Part of a small language model's weights.
Size: vocabulary 19455, 2.1M parameters.
Training: a variant of SOAP for these matrices, 4831 steps.
Each number is 500 + 25 x the weight over its row's rms, rounded and kept within 0 to 999. Layers, rows and columns count from 0. Numbers have three digits each. The size before them is the row's rms in percent of the matrix's.

# layer 11 MLP gate, 192x64, rms 0.237, rows 111-182, columns 0-63
096:454494540516555514530510510473506506488522489448457523509486532521485506475524516519549470507477494511485498504490515508506527478500451538515479527534524512522509512517486503478514529438484462
082:506480482511477511533525484482492534527489493428533529480553410492494510540456470500532501502499511498483488488518488485506487492480479523498489556501496481488460511526499508486498500483512498
098:458511460535496510479527479514512484491459529478554516514503515509509470507506534511490571523508462521487478513478536502458477515464520519511484530527502536493532500492457468493524510525508487
099:524477552487523483482501530425494511495443499472525518526504475476476493493508513537481487516493500504507479510490513508492493484484517484508524508498487505509434513574520466529477460515496512
100:502479482550516481501533505519531547466482498474469505499475517532479465512525494477487453476467531507513463456480505508483490550520464478557513482532517526511497480517482531480519500524504495
101:473469482472504456491473475496477498476528516435463496516501489550482508487483517496510518542503457506492484483479475518481466526501547524488488501498550475541462517513507476532520498494533474
109:503507503455526475526496526476502503474540524510481490440518494575482487483523517539480528489498484516520482525475479532498489512500510485482525497487527511486512506491482490562531476538449480
085:504518507523510489534496453498477461456510502463485468515489492470496529525544453500486503495490473487461522499524503476456487482502491534511495500477460519525532542537508510447503511494552519
103:493491512537469505542538531493533571471543492528521471513525533535490504498485504484500524477453481457478480542502527521492475522523474511511486513494472518501473459494543507503497485507503482
103:470475479519511492486537505520506509487481464529521475507458564511508537479549483498500539511533469487446499492513520483478513508529464540501470473464476483529471499495495513469515488470518476
112:514504511463484503513514498470477506528519486463509542508506541487472536490576493517513577512475494512542504475501475518461488510506516502540502549471526468503490522507507509487504499518471486
103:466520541494480534508521525462469467490501519504538505535496457505484525509486544554515529486487519488524479497491456457507508507489487467512500487510541455494482469505507485452509492499450473
099:508492525534463482489485513505459522530486484546513475475485492489496488530506504517474523572522527515505525510486495534498480502534542458470477480478494504459556490471508521513468526502539501
116:486506460448493495490492465493477488486451511492488476472532500547471492510450501544505532516509484515512465455550473481489454523508478502498475486514543457483486534512517512519507494487493476
094:485498507494515492466498470506499538483542520528468501499529460533512495491457528545495505496511481500539481472460503452491500517520516498512530480473466473480498483558517553481531494533465504
097:487475478490554499506559510467495522467531463485539508500535480529555499510470482551520534514469487515479479520539519488486476513514539501506500502507492501474518500546459506514501471507516478
098:522538516534492517502535485488492532445504503504500455485509508508489526496546484468509522487455525503524509494546493491501487513492492471520537543543475461498512460453517495456512538500528493
101:520492549431510486487471503451489508492527483455495497462466556486484468495486541483488466517470460510497467493507457489498537461488480493473481506507511479493517510487465499513528513486512509
113:520469508521541522485493494475507545439503490472509525499477490498514526487454492503499529510528448472515446527475481509503507522523526476498536509471480524508484491505448466502501466541473513
115:465493513463530499484484464503524464459507445505535523499533490482505501490496514463514549507466508482528477507505497500484465486454504486490493494520482441509516490532457538503510465544524485
107:542428489483493503528503533513529481521498494533494524521493484501550462495491466501530512518471524443496504546516528510522468499492475509504486556502524512491490472462546520513500492479500489
096:477496489483458497546489489522519463445533511484489514489528549497517489490557531496492468499471525470472531516499512506536480487471538486533494514510487542477512519469490508460510507467493462
100:534477527505488473493493505484523522467513511522479531482502512527503520542512502521505530443558476479529484498505492476458538508514505463498491471478496472475554484468481484470488511518518441
103:494407511467499530545515493498523493501513534510506461484533493559480512501509535548471495538470456495515491495506482497481522480474520499465495498510519514501475473517534472504487500490478503
094:539512526536491498529513494465486527496483509529544491540496524502470548497493502535536494504512435498509512485483476470505480426532504482490490501528506511498504514502459479481508497500438508
094:503469493537491526525506501474486528487481452500536520501479484498479486521488477487526536463479510520478529492477528533479455465441480488510502491514549496477485459528552529500490495490528467
080:489495484512470527493496535491462481575488461515505444512501519495539518514489489504543463505499519529480496504444547497514501497480491513513452522525487511481497520476498463506510535494460517
088:550489541467492516502523473512487485500500486510468454477488461479534469473455510475493467466485504488506497501489517498507499505559502504522478499500454489502488517529546499480456534549461499
087:512549517510503525520521455487488494493507483454522468524472513489503474456487536521503497530464472484494525488508456502551511470459490467534486542541508485483501512532469484467507502499497459
095:491490450508508516500505492456474509518540495487531510469457518475481489504523493534536510515508493563500556516493481524455461493521538462499529500469481499516477494544494533495492510505537517
099:475472516478502528523476481483505485476505515505480492516490469466491491524519483529514527504490470504528473560525536514503482488434514508470556507536497484532521457479489498496517446537520515
105:456475499494554522481510462491513482432510507474456470443520477518528527505507518478506483477515480528502482463520504466474469499513477494492477512497514507517513506514503487466561500479520533
093:502533540518488500507507532522511524492465480529522543496503510476456471446493485529447516534521513480473507511505540517467511507485531481464534511541494514503509485499500547474506522447492488
102:468533485506508491444507494497516543494521497520484515453476515502496481469484516448526529509477449544496455486517498501483502518441458519485502498497558493486509474469467499494500485482474498
101:499446551453515497475497480523482468499470501504449513489488462491506492519468527544539497513490468525504528506498525519545492519484524506487455506508492501473518498507509484526515480571474489
093:487506520533497500476529532517476484490522501513471508514493478496445485511530546462447539553475514503444537500516514518477488503512506546499497510523503475484465516483521487544488486519529468
099:501505466507503497488532525488514563479445537493551496485515492504452483467501496515475547481483458514490507509480539496483530534533471554503508508495494469559514494497503527506506490503482499
102:472512543461514499505482515473500467533507519505479529457477476500494500508453501520485536504521483446498525508493482511514490505515534505462553509527528475471504455485476509560522506510457518
086:499531506500545500515445491499513470487511501510516484468521495481544513480489460478503458513497479508492528499478456409549495525539516485491488540493478532515488490501495487520516523501506527
100:526526470522534510471496520519463510492450502483505513470467502505471460520480513509519478469531522499516512461494497513485484503500446541500517498431503483499448508496545539502484483472491470
108:513481473458574525473483534506522548493501513535487468454493491525473505504486462523551501495492485500509463496505534489534488511532513557463496475513505472499509482532485524506499500483499480
097:494492482450480504483489511522496522495523475468496464480516519455482475490506497496522516515553486489506472468539508530514512509484500473520482452484471536502504491480484560479505444565499489
101:459509456534488519442505538517507531468526442477480530508488520544506463506501495489440499508495479507506490488498512538539497517502536490466506516530473525512475526516529531484509516487511506
082:535479509466492501566481508495506508460464490482513510481510507472519482480533483533545524509485558526478486511487459501520532526539494487468478532525494485484515462494519533465529519476482505
102:498514476481515523484468485518476515447486510529512542507514537507498520481470486517530476488491549488551503543510487481505513503471527475477500471444508491502476509491546538482480476477557512
099:516532525505481529509521485465478483496489530471521537535500460506476505493517502496517493502477567540494468506519519508479512498477464501525447560519488473480488514492466532467467471507470482
097:518499486454497496499530500460516494462486526500523500501498511471491524508524556478524495486489592494545473530490486476490489485515500518504530517530539465483493487515518491476486502508481560
095:508455545467580551507474490509531506515493524502500487477496515490508500555491514526491539494507503477499493478444466492511510474510497469533513488523502475514536481468497525457490487480518502
098:488448508515489546522517485480518504465492511487454492460507517505526544449503496467495520509488497503517523499516531496526522484470493475519529529486491487489505506492489542437501548505540449
103:525466488491536500492466498466512514468482465525488494469521520472530524521505498561464502492494531514524495519542478500517480498534489487434504488516519475513546516488535524526478511514547520
096:472515523499498477487489535482476508499542526511574528536517486499532456464513519495488475472466480489495516468447535509463473473493489479454480510543492522516503513519503492475484503477489522
099:536476520461491467529509488477500522511517483493520486506458536513519491512486502475496473483472515513497504444536525535448474493488482487500470480508517517490486550519529455504554470524464524
117:478485503487512476452474484504494540511528484510483519535520520461556465477464540499499502484546476483502472528489527493504454479530485495474483537490495500528530520533484482514521455545501504
095:438463467465503476510500477491482494475460462470467501477504489506546471534498516497485498489505490476507506486468474520495489490546498486487531506492462479497511521436516458507530488457534488
095:485508528498497507469542488516509534455550454476487526486517506516491477539499501507500492541514499517471496522484518445499501480528502475526514520493502528452538512562489516487477501552508474
113:551531528503533491487495478493527475502480492495481497503462517487526475482508492499554559476504494470484492494442465493511486540503502496529457502482533489497477506519507492512445463546492467
109:526490517524480483498477464458523498503487502457474484491476519532486530468492493528518533544540518561524505511481489508463519553495529478504487519480504502457492478479520452484516480466475490
091:506503521490548482490563491503507510503507492474500463535494518443492512458547509507540517492508453502524451500500499488470509503538476496465500506484502501487511527516564496491463462524480499
112:451483510484458538491507481487483496452515471509524457502505503478522512470521495494547499505515443532526481519517505539483473487447501488517506529519480460506477509509472470531462470493506472
099:567516514496513527485508480505453495478467530549516501515489490520471538514494511502503506501514497490541553505547454484482528506516485451472480480513493472453512478529535512496522478512521499
074:518550522488458516487526490516495509512527483487525463479539496512487526500527487505528454466529555523495481503470490499505483503518479500492485531482508511511516415466488508463476500453491510
097:472504502489505505518497506524521452480454517477529496530503548518453500494530537458504499520503496547498513480502557516478532506456476528493505534501451521481492474483473507486503484540473469
091:517504508490517525491469450468496468491479492523508517506505511478486523539488501479505483481470557491484540523500479494499474557520487509487491506509478453516503509482492457450530546522450539
111:546478526470523465439455526492469518513463498489501484443494508497482527528506540534504488532478507472509482487532512489471476523470503524537500492507538513538493499504511445492487491500481515
095:463524486447467480472483534474482516487532480492502498476498431513432507501486497506523513536497496534552507503511467498499482511480508478480483478526522500464540533536495518499493478488482478
106:476497505473510490471492532488522498477490491449499565465495571490536477521521455480504519512486490501482526526481500507466460530485478491486493483539533513492503527539543495479498483498529487
100:522485535480564524493497533501489493500482507520509508487516491459497530438498479545495495537477483485530544521556537511507522484495492479526462517533523500509548468485528499511498474504492519
103:499507548532517518502500473473533516505483502481499513492472530451475525482516501506497565487502488508517526498509472515486523528501522494486506461482535450470474470512482511440535452499503460
102:534498511470493509455480536535479462467503510543505460499501507534490511491490507450481472538490491510470511506475473472476453516521518454496526540488548531481496536508511508491534490515520478
094:470544515497523500459508522546486510503457463522491447520462495488503473481481532490511530535480481509508469496481497491533481482503494492507459478480456486548487510426474483510491501511498495
094:544454515493499470468508490471507503483493489493473483534469501476501496551502479508522493482480501491451539448452485471444476520469504484507510476469516481483502495509552482475483482498478534
093:479536516501454500451539487510493467495494505464475511521527484524501508482506483507515535555527503470527512481487525482519503498424491532524488530490517497500468526461497528515449508477477508
# layer 11 MLP up, 192x64, rms 0.252, rows 111-181, columns 0-63
093:502508505498492536462464470504472527477479498481488517499487559473488490531472499492531531516508489440471525500518488527515511525517517517515502444450483516514489476511526450497508470476451513
092:531463494484511464488523480548480451492479495527491459509467531481509495465516544525489530561493545514522456521553481477520510495499486493499487497500525489523530527477517512531508491513521509
086:472492537492486498488528470497484468556499532490488495510511537513499511465512523505442464514514475488458482470520554500501459520512497545501524533513505514535460484528520516495554499512492501
115:470513462503517525519495500524488505511532514475490445504473469506522538478495519517543500485557473496495510497450515506539540508512485468546505477468504472507502499509464486506452518483548521
095:491509524490480522491510534489535498440526545497526510513493497510461562477514505514457488518517502505503534451524478543534499527528477512488510499521529564522505483514477480528512505493532494
110:513507534495525507482459541513501555547513489490458472510509524503523519556528500517536465489524485486492474487478512532510534540508535483490547520500465517473537497508509506502476459488489479
113:481443486465508459489472505522486500488504486485496494548532516484509458534529482481483514488497512459511546480476480462509537500504552512526457453507475521503512478498481553514493482479509512
096:527481520471508516453515512490526499515494503471501485448496492542504464537518505495483494485508523529522450414492537493480468491496490526472501526523498509508547482478461505516465491492493522
087:478442503489499548508456508484475496491507484504508462489532538516445486504533479540517488508481498537481529510466514481499502461455535461483527484459495517505508457478515511497487478508512533
098:496490499479466452454515489524466456498485497480504512498510516509527516449468552514501513528469528487482516496557512544552468515482463488487487496479503505521494516474488502507455513543489499
104:486487513490485508497496484551497502497518522484440515529511542530458470535488491490536515530506491507491525497486462554472528527474476492484460496492503534467474511490535448468477518466502486
088:507561515522528501486514527500492493544497496526462480520454502499528476500481495557506512486563493498525502501513489536498480480500470498470473460471518489507481522538562517497466479505493531
091:502476479492508515513516469480529468514492547485521455522468514519472465475500479564506481520469506503491511472473502528527523512481504490513533493496499506500505436516482471542465472521458537
119:551490515533490462526465516494508480481525479552512468504536492474488512533516475461511470514503518482517483501520475546508514461486549500501531505526474505488489492480470532506450538487532522
103:544516523490508493495496501558515503546496472570471496540479494486462478493525467517517507491490489542523479484483491465543548463464505482503510491499500482532465525492491489492488504475517461
105:534541540509473461494513502476510522492502521515478515446480483457501507509494511453475497495513483496503491550490526532492445494534520490475516514522489477536531483538514491498549515537541497
082:468508496547507532520499484538501538505487497480518463566465452497521483464512519463472504485460527524508513502491541515483504514482489496521576529500524517496497531486506490489476514493521487
103:528538504502487519474541505453515484488550478491486481468493553474538489498487495502528487482500441493512465519538492476549498524517470472516501533469541496520516521505461479492493508473514486
112:471533541455489528536544481523476480493486527488530498506507520524498505498537464509531475504485470530486496512478520457484473523491502511493493517510528456563489483533508510462515512451532503
115:501493520493514480498546461542516528461504507502461503514523484541542483559508503538533541493516476485485475517498516480466487479482490490480490522520462473490535522527501478484516523558491476
098:514469492483517457492461543492509466528524517495521472481492482541526516553514475487467515523479522507481510494455486478502498484523527524525500516528477469490495486476497450456551543488488485
089:483538479484478451511502427518519463484503528498506465499495535539529470532528521479505508502497517536492515514480475488492497517464545513506481469548477492507489553512477488474494525502467483
123:521551528461501476489543537499448503532477523479530469491459536505546497487476459515502465524477529515467509502518495502496482464469470538500505504507484499470482509514529505514457488507528511
112:551479504518502478463490528482503480470485494527517504489458447499477504458522496548504495541506499508493512467455530524534530507524485479458506492506528540523541458489493498507490504483546484
092:495507456542490520509474530518537465510479477465492483529514497528508489549505517501516512506558505521477532496499503481497490506522484485456561546499511490467457501546482497515471519526474520
097:484495497496486559499517501472489499485519480501550515483465526481509436473503498492574524503477511485525499468485480521525527507459446493513510507511526466455510522517520497510487477504474528
087:522493543532523505541494507512470531459517532500543480501527513499531479501534498498494506496480471483527486508535527532515498460497516524553513450514528492515526532531501501455545507458497512
095:485527476486545459459488514496530496491467516511494498487504518479500521533544472480574474481494520501535523525540467467473478516481545499499470498490484507516515535470513492528473515492492537
088:514528455548482486511478510522462503512507471515503508503496523541543480458499504496490505491500463511489476496538512473525498439456528458454529532502530495525523466492498536511479479473504496
087:470458481501450496496447485491470459485486518520508512483501511519495492478468483536542464490492493490507500435460530496482503520482498483489486492463427479514543484510480512493514480493515524
095:509502537498487516485445533479506478556516524475498489525506477511455515507473540496491515524461511471524471523462511485476537445494542495491476529523519497528525470491495506513509502535473532
103:488527475479469480469442510525485527503494508508564490506493512553516492520454478535513513525545482544484475494513524509491468439523466497510482518524481501524506509485495486533498487479473509
095:486472498515472507528496453498503492517485499485478486508504476473527460451497466526516483475464491508501477456457506516478495438511464493525508481510464497474490460495509506480515565500459471
105:502524545466504534548425498477499453506496531508508488496508508507469476467504490503534498497498509514494485480503469484541490517481463472434522507469526509493479502536542479494515496471504477
098:461514465534492488508490481538499547492492525508493464469545560482475523485538511499520508480526513522524483512495544483497488481462500472530513484503525487518530536517485531513529495522469450
100:485486522491463495524461483516515490471506533492520491516495481509539515544535446523492495479526487485456539473496477517494482476514494467496472465474518486515535514502487517471477516481473579
096:485535539510489490490502494483504504521520517519479569520495502509537497511483462472525521454491529473489461501482513490532480519516529434499476537501503506504474552533470457522515494491482483
103:531541496519480492479509487521462535526514521500495487481492510517475514527503514495527551486525518538517504512429515524485470472539478458554503496498486550485496540479484498471470512501501475
092:516474483493565515503493468503501490464505518445518478541474510476496526505496540504499505476526508498516490507449497482509529455492508532492501439501506488478492511542516441533492526537494481
086:504535503478523513444488503512534480473493498478541490515465478507489534489499493486493497500481548474536483509485511517514528484483505550433488505480509510473508500461482537502443495458534524
108:473517501500516558522473509487468493525540521521473514507493522539473499518478458473485512466471508465468489469523461479489477505484460488511541471500520473448464501526546492501527490497501485
102:550522474480470517493514501483480528497505512511494522465526454480492500509477484503442528494534543479481497501489495494515474514521456477551500512538541511444499519512517498490449507537490482
100:483555497470531499473475462527475462498479489499496511471481524509545497496465520482492484488491542475458540514514487510506474486511519487470478527547512502510549505516531491513471470483552532
085:494486509518546495527462463507550465479476461488486467521508471476499551513513497513487493510465501518521481496528478474516524506535523455510478525506470518508555482452506497488517532535477489
098:476554542505499502500493534522495501483480440506492480455485496545525483468496485522483462533519456501486461496528488479502452483511493547436506499496527520486513487487514531505497483477507501
090:488471508539491544461492504496498566499506504479488539459549503521509543508555468528492523534503514484477518484468470505493525534502502474489492496538474489475514493501535549512485500510522509
099:489514477490536495507507432489492519506486511503551496485485457465489497483484444494501519476493456508478555492532537528484489499493499491495492487502465451533494463468496535491510487521545519
118:487513507472519525442568499530512470497506502507499503456513509537486481503540540508475507525490526543520455482533524473479472510539521536526518506530487526501492458465505497482503514486481500
100:488514504540467531491544482514514455479444483458461539499466484496510513467481519477518518489479496524485516505503538523530528476470521520526534519490515480512531493488514525497508535515539455
093:520482525511494485526509502473502435457512518462535525499524454536524488542500497495531493514477525541487551484457543479506512484502539491530504523502499468520489480522495482486496531462479500
100:446509509506480456497494501490460464496495507480534504551522482491474535479511512515459499482499534467464543479446531478491484496522457494515471499510471502540518499519511506488472531531467512
107:525487508503477503524517520489496530508526471494512518510467461525525498506484461510462497459460525499492537503521578482473477482542498460505490494483521521476450522533551509505508475494499481
112:516472526489479514471486512501526497496529481524530507501485492511521485559511472427532512538504512500480503507460491474482489519511519535521455485511493483453486529503529443475498525462527507
104:511516497476477552469452505448518483525511496491536540542494512498480500467489479506492467479464473541520519488492481518483506506482487489497451504486522503554546490525488528474467469526518512
096:447507484527478497503454502483466525524481445489487509493516466473499468501494509543487523533467487504509484475457495472505492511542513535549457472510483513504533466458492504469512494527513514
119:502489485510518524521465451516524486496488469530493567488567487498502489526476472437518489524497510465505495502486488514486516472479504428461514492484478490508470513488492535511505505476510516
087:499464498491510484478447522490532468495495538518541515481485483464479545502484451460540483503496542458536530479525487484506488480487472510488494473469485499477488499471525531456506504487497539
105:522513511447496550500539512534482510488487532528505484504464508497534528498469535488514492514502487494495477537475495494520518487480521473527492511468475578509483530539466500446504529507505525
107:555509474530491523511501500496459536491514509526516520509471473518491522498497514503470508465534534473518502510529530506470496495564513517489506505452550518499488507469539465464459533488517523
090:477527512530510454491507490505457491503504507533532498500509489528479519481465522524460532498510519526427494501509517502496496501473511516461513516490516442557505508525453492502504478556500478
086:509529509522488518479474523494461496515501523445494506577519497489519480485526517493478508499498488512502505464518496544486497504554450476487495532500517488462479516506514483456528456538532519
103:493559457485445492503507504539468493511548494474498532465496501509490472484477512482521490501519508518495450490528493512470470494420500486512477510496523464451509530515499500504489509528522502
094:524538529484486495486496532474489574461522534537483498516519468519496523527474490513540478511491526489525464529533467502483498521461504520493520500460478526474489498487477478552501491517517470
113:508484478479492471470470488490442496567473489532481508484470501494462522479494466514494481551476494491528489471554523493488509492481492522462476504469505492527525492481515496525513458515453521
100:534487502560489469509509487516487538501476474534544466525499538484503516487529543452510498497550494505492489520503522541506466509471491498504484449463525538513476509518512522522462500518512521
106:474489476514507542505491522521478480471487497484509467493456502517519494455512461565491527509495443507516516485517477531480533483461536507441504516472505478539536492483504496491515491461507515
101:493481506501484455547536501495539473528502468511463475513495473517549535552507503508471486463505491529462496512494508475496491508529490505515533495547501526490456488493482463503493515530513438
112:452546480499517473492506489497496447497465519507510509467526504496501525459492481494469526448504526490517536514501488493467489531553465498481490492539547463524485486504484551494532484496522506
109:545517503521509485490503474521501486460501487488525540490462464548512509478452527499508468475469454509473461508521512467528490493507537505475507538437517525476496502520481498503511459490503466
102:474470537503493492467520495499476460516456470487508508488457539459515510525513508461473481548502477531466511508496495484460525498478502526520536472487521522481505534507498451471467484538528507
093:532489524475513525506506461537547516490498497502480469494491504501537462442492480505511487534519491470480461496487460536547506485480465492527468476570491517490484503512484485500491537509516472
# layer 11 MLP down (transposed), 192x64, rms 0.241, rows 111-181, columns 0-63
101:535487473500533479488521486511529492467515510508481514445499466551507458513503510495497504477549472521520488484496496494500484487498494469512515528502461480473480500483501540482572432512520516
089:471543540474484512500473530463505538524484512473510513460510496527513508531510478475532455482522465478474535459483521480511488497495524480497500493503493457484468507472479488473427486489476500
085:513523548513526488477476559428477471479509489493489502507540531468546460511514529513499523530504471516491495522517511498468502519483470508435522498523491504492517482500488506515483531533497517
112:505451512513505489505454468542513551506504546486513531500502497464530494486441525464484523519449514488491491510485522495520543509523514487488517518516512504491451512523452541502518517513519515
097:516472481470482471494512500502424531509485551514498523514508481481520529534512497494531490519528492478516555484511511449500490520503510507475457496504517483493449505539484511471478526544494532
110:493510531475457491447565451536537510502464539480489489477504509508505473486516511528479519501492473507483506523530493476526474486450472535502492498500522504548509544528509519497523530500507515
110:480496476475488494551500518493515518494517474483494517533509489490519531505531468477508465504498540519468511531426455490548475456471512486545485511502552519524488492472496481517505518511488478
096:482505491513495473538484489484439482473492480521483496556501480459514538491498497483537515510450471483460501532528481516503534502521500529549498454499473510516458518515529492470468525500493501
090:539494504481513474478536531521519517519541466521493482513494459458533495492512484501534536467493487488494516495541511562484533483476500488519501493510505503481454476495494557479532531452490517
097:483520477487514492512482476485522447520515474541476461527491530466491529504513488456477514486493495514463469502475520462471497501509507492520488513508476505544526485497490503457413474471498482
103:491504533535497485487475473470538503505489503473535471487545516473534462542456516492519507504496504532520515505550550490515529494489501517502497542523458509492496525475483493498497453474518557
087:509489508510505506508493459454491497509497472472513520582499492464461514483469516487447475533452507499545501490514497504518527493523531469489444491508489506466471496525512467505502498482497463
094:525462481487499510494489527524485492505486494509479514495547490506506540535461443505468506489478441476503491547516473490506510472507490517486480466504473491476450512485485495455559511521537476
117:492484497486472511502505455511525503533467516460519508485525508539480481500483492497503538501466505500505487524525477453505473513483487521453464491457544504535477500529558473472564489504511491
107:519472503510513509548486496486496520482477523461506515500538495539506524479476523522485470503521473512508495501470506523501531505499493476535523487497495483477567478509498506492539520517475601
100:520494503477549497470452517502533514533499537472504494508480511499529462530545508495519481521502518468512496507550541532512474549497538487461523497539490500483506476497468480531514475517518461
096:458528498504472487463530537527492478485505489521479489490519470470486521528512497486548478521479499478501550488534496505479507504470534507526487541555475516530463472464498506497512567492507504
100:474537528534498514526511483517485509494516504472494500500479544531471497464505541500461458539529466474504516475481487488535514503483468506507501517475445500485530471500511506496553481502433511
116:534487524502442521514521538469492527483528495524466495516511478481524501514503499535498471501492482480482528479501498474531546466483541484465480575483521522486550512484520496517513515537494500
109:493479510496480482478493459485529493503470507541523474456482465552479469518524493538520509491517496507472512526476497500518476542474474512487536463523430525480509532475501469513473529502528505
098:484554485514483512490501508498480498481500521429509517464517508504459468512450514512530472465525484530473530490481493483473495482489459540488529507449477489502512522512460488486517490508480549
085:525494517517443478499530533503521525535491488524495479502505489483474494477471483504527533482467515483523501525495469446478528491502446535429504493448479508493502496500477510533518486509537515
111:505473519528496539487489515492481484525480465493500507511549526484478467488485444509473457499491512467467531500484492535490471495488533518531491492474505478472507481496547488525443469557511485
104:476531470501464505489515472538484532502478507448489448492477556511477503480507487515525473485492483468476486455486484495472490495511460520476452513480527511509464492519476500487552478480518467
097:514500507513533498478485510485474559515518477541488502519498501455476566517530463446518502470487506482459508519501467508489516474499484508509457492509509533507505520459495495506445495487506452
099:511500502490510501499497520526527511491508541523468538517519454483494517528509467485537531460535488506490505485508526480494511489505519527507463495486456490509433444523454507515503498483453451
090:494513506500495526499529543496499543507520480531478501498493487477486515519492502539504483473492513489516516469483494452461459499475505506430516473525479492515514421509483515509492461520513442
095:530485527507484481545534517503506517465501502486495514498491540508467460506452541512510490519494474522473504473500496549462505512512483503510533523499550497520505505450475504487518475488574534
101:500506552496494490553529493480482495521510508514483471502497498497475497473507510441516488472519464489448518474478527510509486466530455533546482489511529478514532467502462503474456518476488475
094:510482514498523481488501494497479514478500497530491502539508488483515546524469452509441496491475519465500459514559517498537558500502461535509460497498534494512565492500503512490528495488478503
095:503464493499497512543470510459519482479504498515561532513510517485508494510504516463500540537496531506487521497516517529495474504496509476451480538535533492532460482496477531471567519511526517
096:524453490491527502505578513519495472482507478524449513494525491473495480510516525486477505479452461492537470503515492503504521527477490467455448505522522489521484468506497541491525513509484470
100:459516486501465497491534425501518486507492460507520497509498500449523521488446462486493513484499498492495476538478469488501516479480490517540509492542502512459468490495510455480522506468492450
103:485512503529488488470514524517464542475517489480462496533494545502455492491494477534491478515507484472474461527485500517554509490499480515531488543457475494533516518489452491493520486493438487
096:499485473504514485502476480549476555476531469520503486461494501465494498479551477517499518484479531521568519502520511540499486468493495481492490492509475511476495527464479539532520497499537452
102:500493499494490522542474500512507524478513465450510487561494515513501525519517508503489539501455502527529467491488514465543508477496468517551486506505577455490542507482527492502513505501507492
089:480531518487477474487536505487482501505483520526502489466527497553506444519521527557510494470466477471485491490513514526525493502476519519485530544511468527503488496545516485523454540527466517
097:443516458500499526492559493516475543502507486523493484499486497515434501511484493504512510480486516504480493497478521515488487508503501489482484489484457514495468475475474507523458468482484408
093:515506498489478475495548542464524526513496484516478489484524483503523529543464480510501533518522465476480510469524504489483511517490509509505461532521478464480515499476477559442496471487508556
092:471531520528524487523521465474519497506500467487504522538510504511476509467500496492515496547504479503517507470471459505511537510524502468530453528470421490527509497468489500489553533497487525
111:462525495506470456499524509539477486521518483517462505478512482542497474511489530524564508502503438484480497491525501491481492493499450557518513507471541507545477508509496529489507488524484525
109:532475477524501507531490524516526521551493495481518514475488493540520476520502515474510457538506489497499527428498529452496456488522494501498500485497443508493531491512472504541480553502510501
096:495532502500522493465515500520493481511509496497490483562502467458475470476494476492516524485520466536477522466524540481500499510481504467502464483522513539471484461506480529517505495524473419
090:486504488511500513482501495519498496543502508506495486458489486524529478523455474505528495464541548489469534471485514513506464473454470522475515499471533508508554526529495516511434504496534523
095:491500473538527512502471479496474553475498502486507510526490478460531489498493528528512508517442519515523507522499500473512553487549519436473455479513460498506477498506507528525501466491516531
098:513519534481506462513502515512520475478516513471496473544494467463490508448451488481538528507476499487482475515525542500481516505522450527538527483478523479527477488564474499513520513508479487
092:533480520493521472482471531496531494519509498531526501524471540517490512504533530511455522488471548512521481522475460494486454509515480477511539503511533534477514490547518458501452534489493488
108:517495483461530507528503507491523524448490502488526465514507571513551517499517515493496444485518491512513495487476535458512500513516488476536511554527514486485529527458498461511513501488518522
113:447543509502482522514498489478467539520487494489497493510530478486462560504510485490525481502518501478471521510505491551513509494491501560548516486550452517473516500496521474491496539495466473
111:510481470525498503508508520501516542519512484524491474485485527473517513542545488519463560481487498498503482490505472520472507515530505482437505435497518512483550493513540499474523472484540490
105:452532487515473507473475504506490514533505468502499523513534472505492575493524493525498517470496508472457514491477494492506514519512479553530521502502454546502532506496528479482499484484468442
094:500492503483517511495511502512456433480526484560470497484521530499489536495503454547516516491523479484507517518506476550488510522480496567506544484491492492490502505489529491471551488524508490
113:492478518479480530463477491494513532531509476471468499491484464464511503463524515530503518481541427484493470472496529502508507513539544502459536476533490498531515491503476522501547476518487500
101:487491495518523534507552510498477511516500515476484543489523502520508475528511455464445478512484513479491495528513491522525526518515510485462560526499496501466444516455510525474540470505495483
096:511508520486512515510516478535529562494517536484521501497474520471538537533469503490491474498538506483435501495529541494522504469464500518513535521474542493500481529526479493483502507488474553
113:520545489484532509544502512501444507507540475519465503530512477442525476502501493530496481511482542526476486477516472534493479534494510525494475508461530516506500492521451546492511499517483463
085:471504472459535511533508504500467503501484487502471526496519502491486485548541509519515472461503498464480498519459473507515504493481448517494493498509464536518550493499535488533526503547482561
103:492495490496441521477527520494433488513484507511476524503521469484521485505518504488508453524485516491535508480510505536554473476518548553508458499518537466518468516495477507506533509500523500
110:512519476514510541504492538498530515485507519519460563489477507529462538481505516531509501492561546515482521468472522563488520524513506491478514493487519495482536493501470540507526503498469504
096:503495531493514497471460516501487490483494502477475523527499470458509472503563507503498491509480438472551525475515478499486522504501524486492478521506493560483478509469483494490525535456453462
091:475516496495493488463516500485529478507521469538500491471518521538484531476485503493484480510508515473469513489471500526519462474448521562517512506504542531500425510473470494525489487510521460
096:477463487523499520477483535517511506497457449511491473492518535480511489506534496538503527515521514512523468488503476532494509491482520482479483523514542538527502489539531537509557455524541526
098:487468492532534491506465471519525509539499487498526483494476488481498478485506506486457536510503438502509499475478536474518532482559491468496503492509526491520523536510518532489543491460519557
105:507486522492520509505502545477493491557550495508475481523494503454473512506513491459479547462464458499499488517518520457537516503539472492474472448530476471515517511464510514481511489504486496
101:543502505494443514508520505440499514514515528496498501459505478506485494511501499488502502457526452534502498475458537533489460471480490484508532493483507465477513503495474527449499496468504561
106:507505540511515499520517514463527452528506482531512463483465519507478472499547534469532521489465514510530473521520495457520513470542539475513500506497523526476472497498539480493466541512530506
092:499496515505467453498512469511467510470464483514465489500463536499537498472541509524511469518458482516479526516495467500487483468503478546482485488496479498474493475498438446483497541502521527
107:508510474528545498479485505470536544526499492512504486485479477513472532439473551546518521504535512511501508485531501510453509479508520493514537503514504538455500481532481455484515536485493500
096:520538493524482481515485498481531464513512508495499468505516490512495530493514483518467487530477449514503522492512464523515513492480499482477450527498489538484472470484498547505566516515454436
094:499538504493538482500500491486503507494468484501483468511468558468550511489492526501498516559530515495462523491482499507488489512473505498501504455519504493523483491450451510493437529469530465
090:503493510519482494489471542488488521497471465479484523549487496482488496511516503500519496499463460517509522473519499446485541534521542504456504473475525458524518491454509529505448467543497504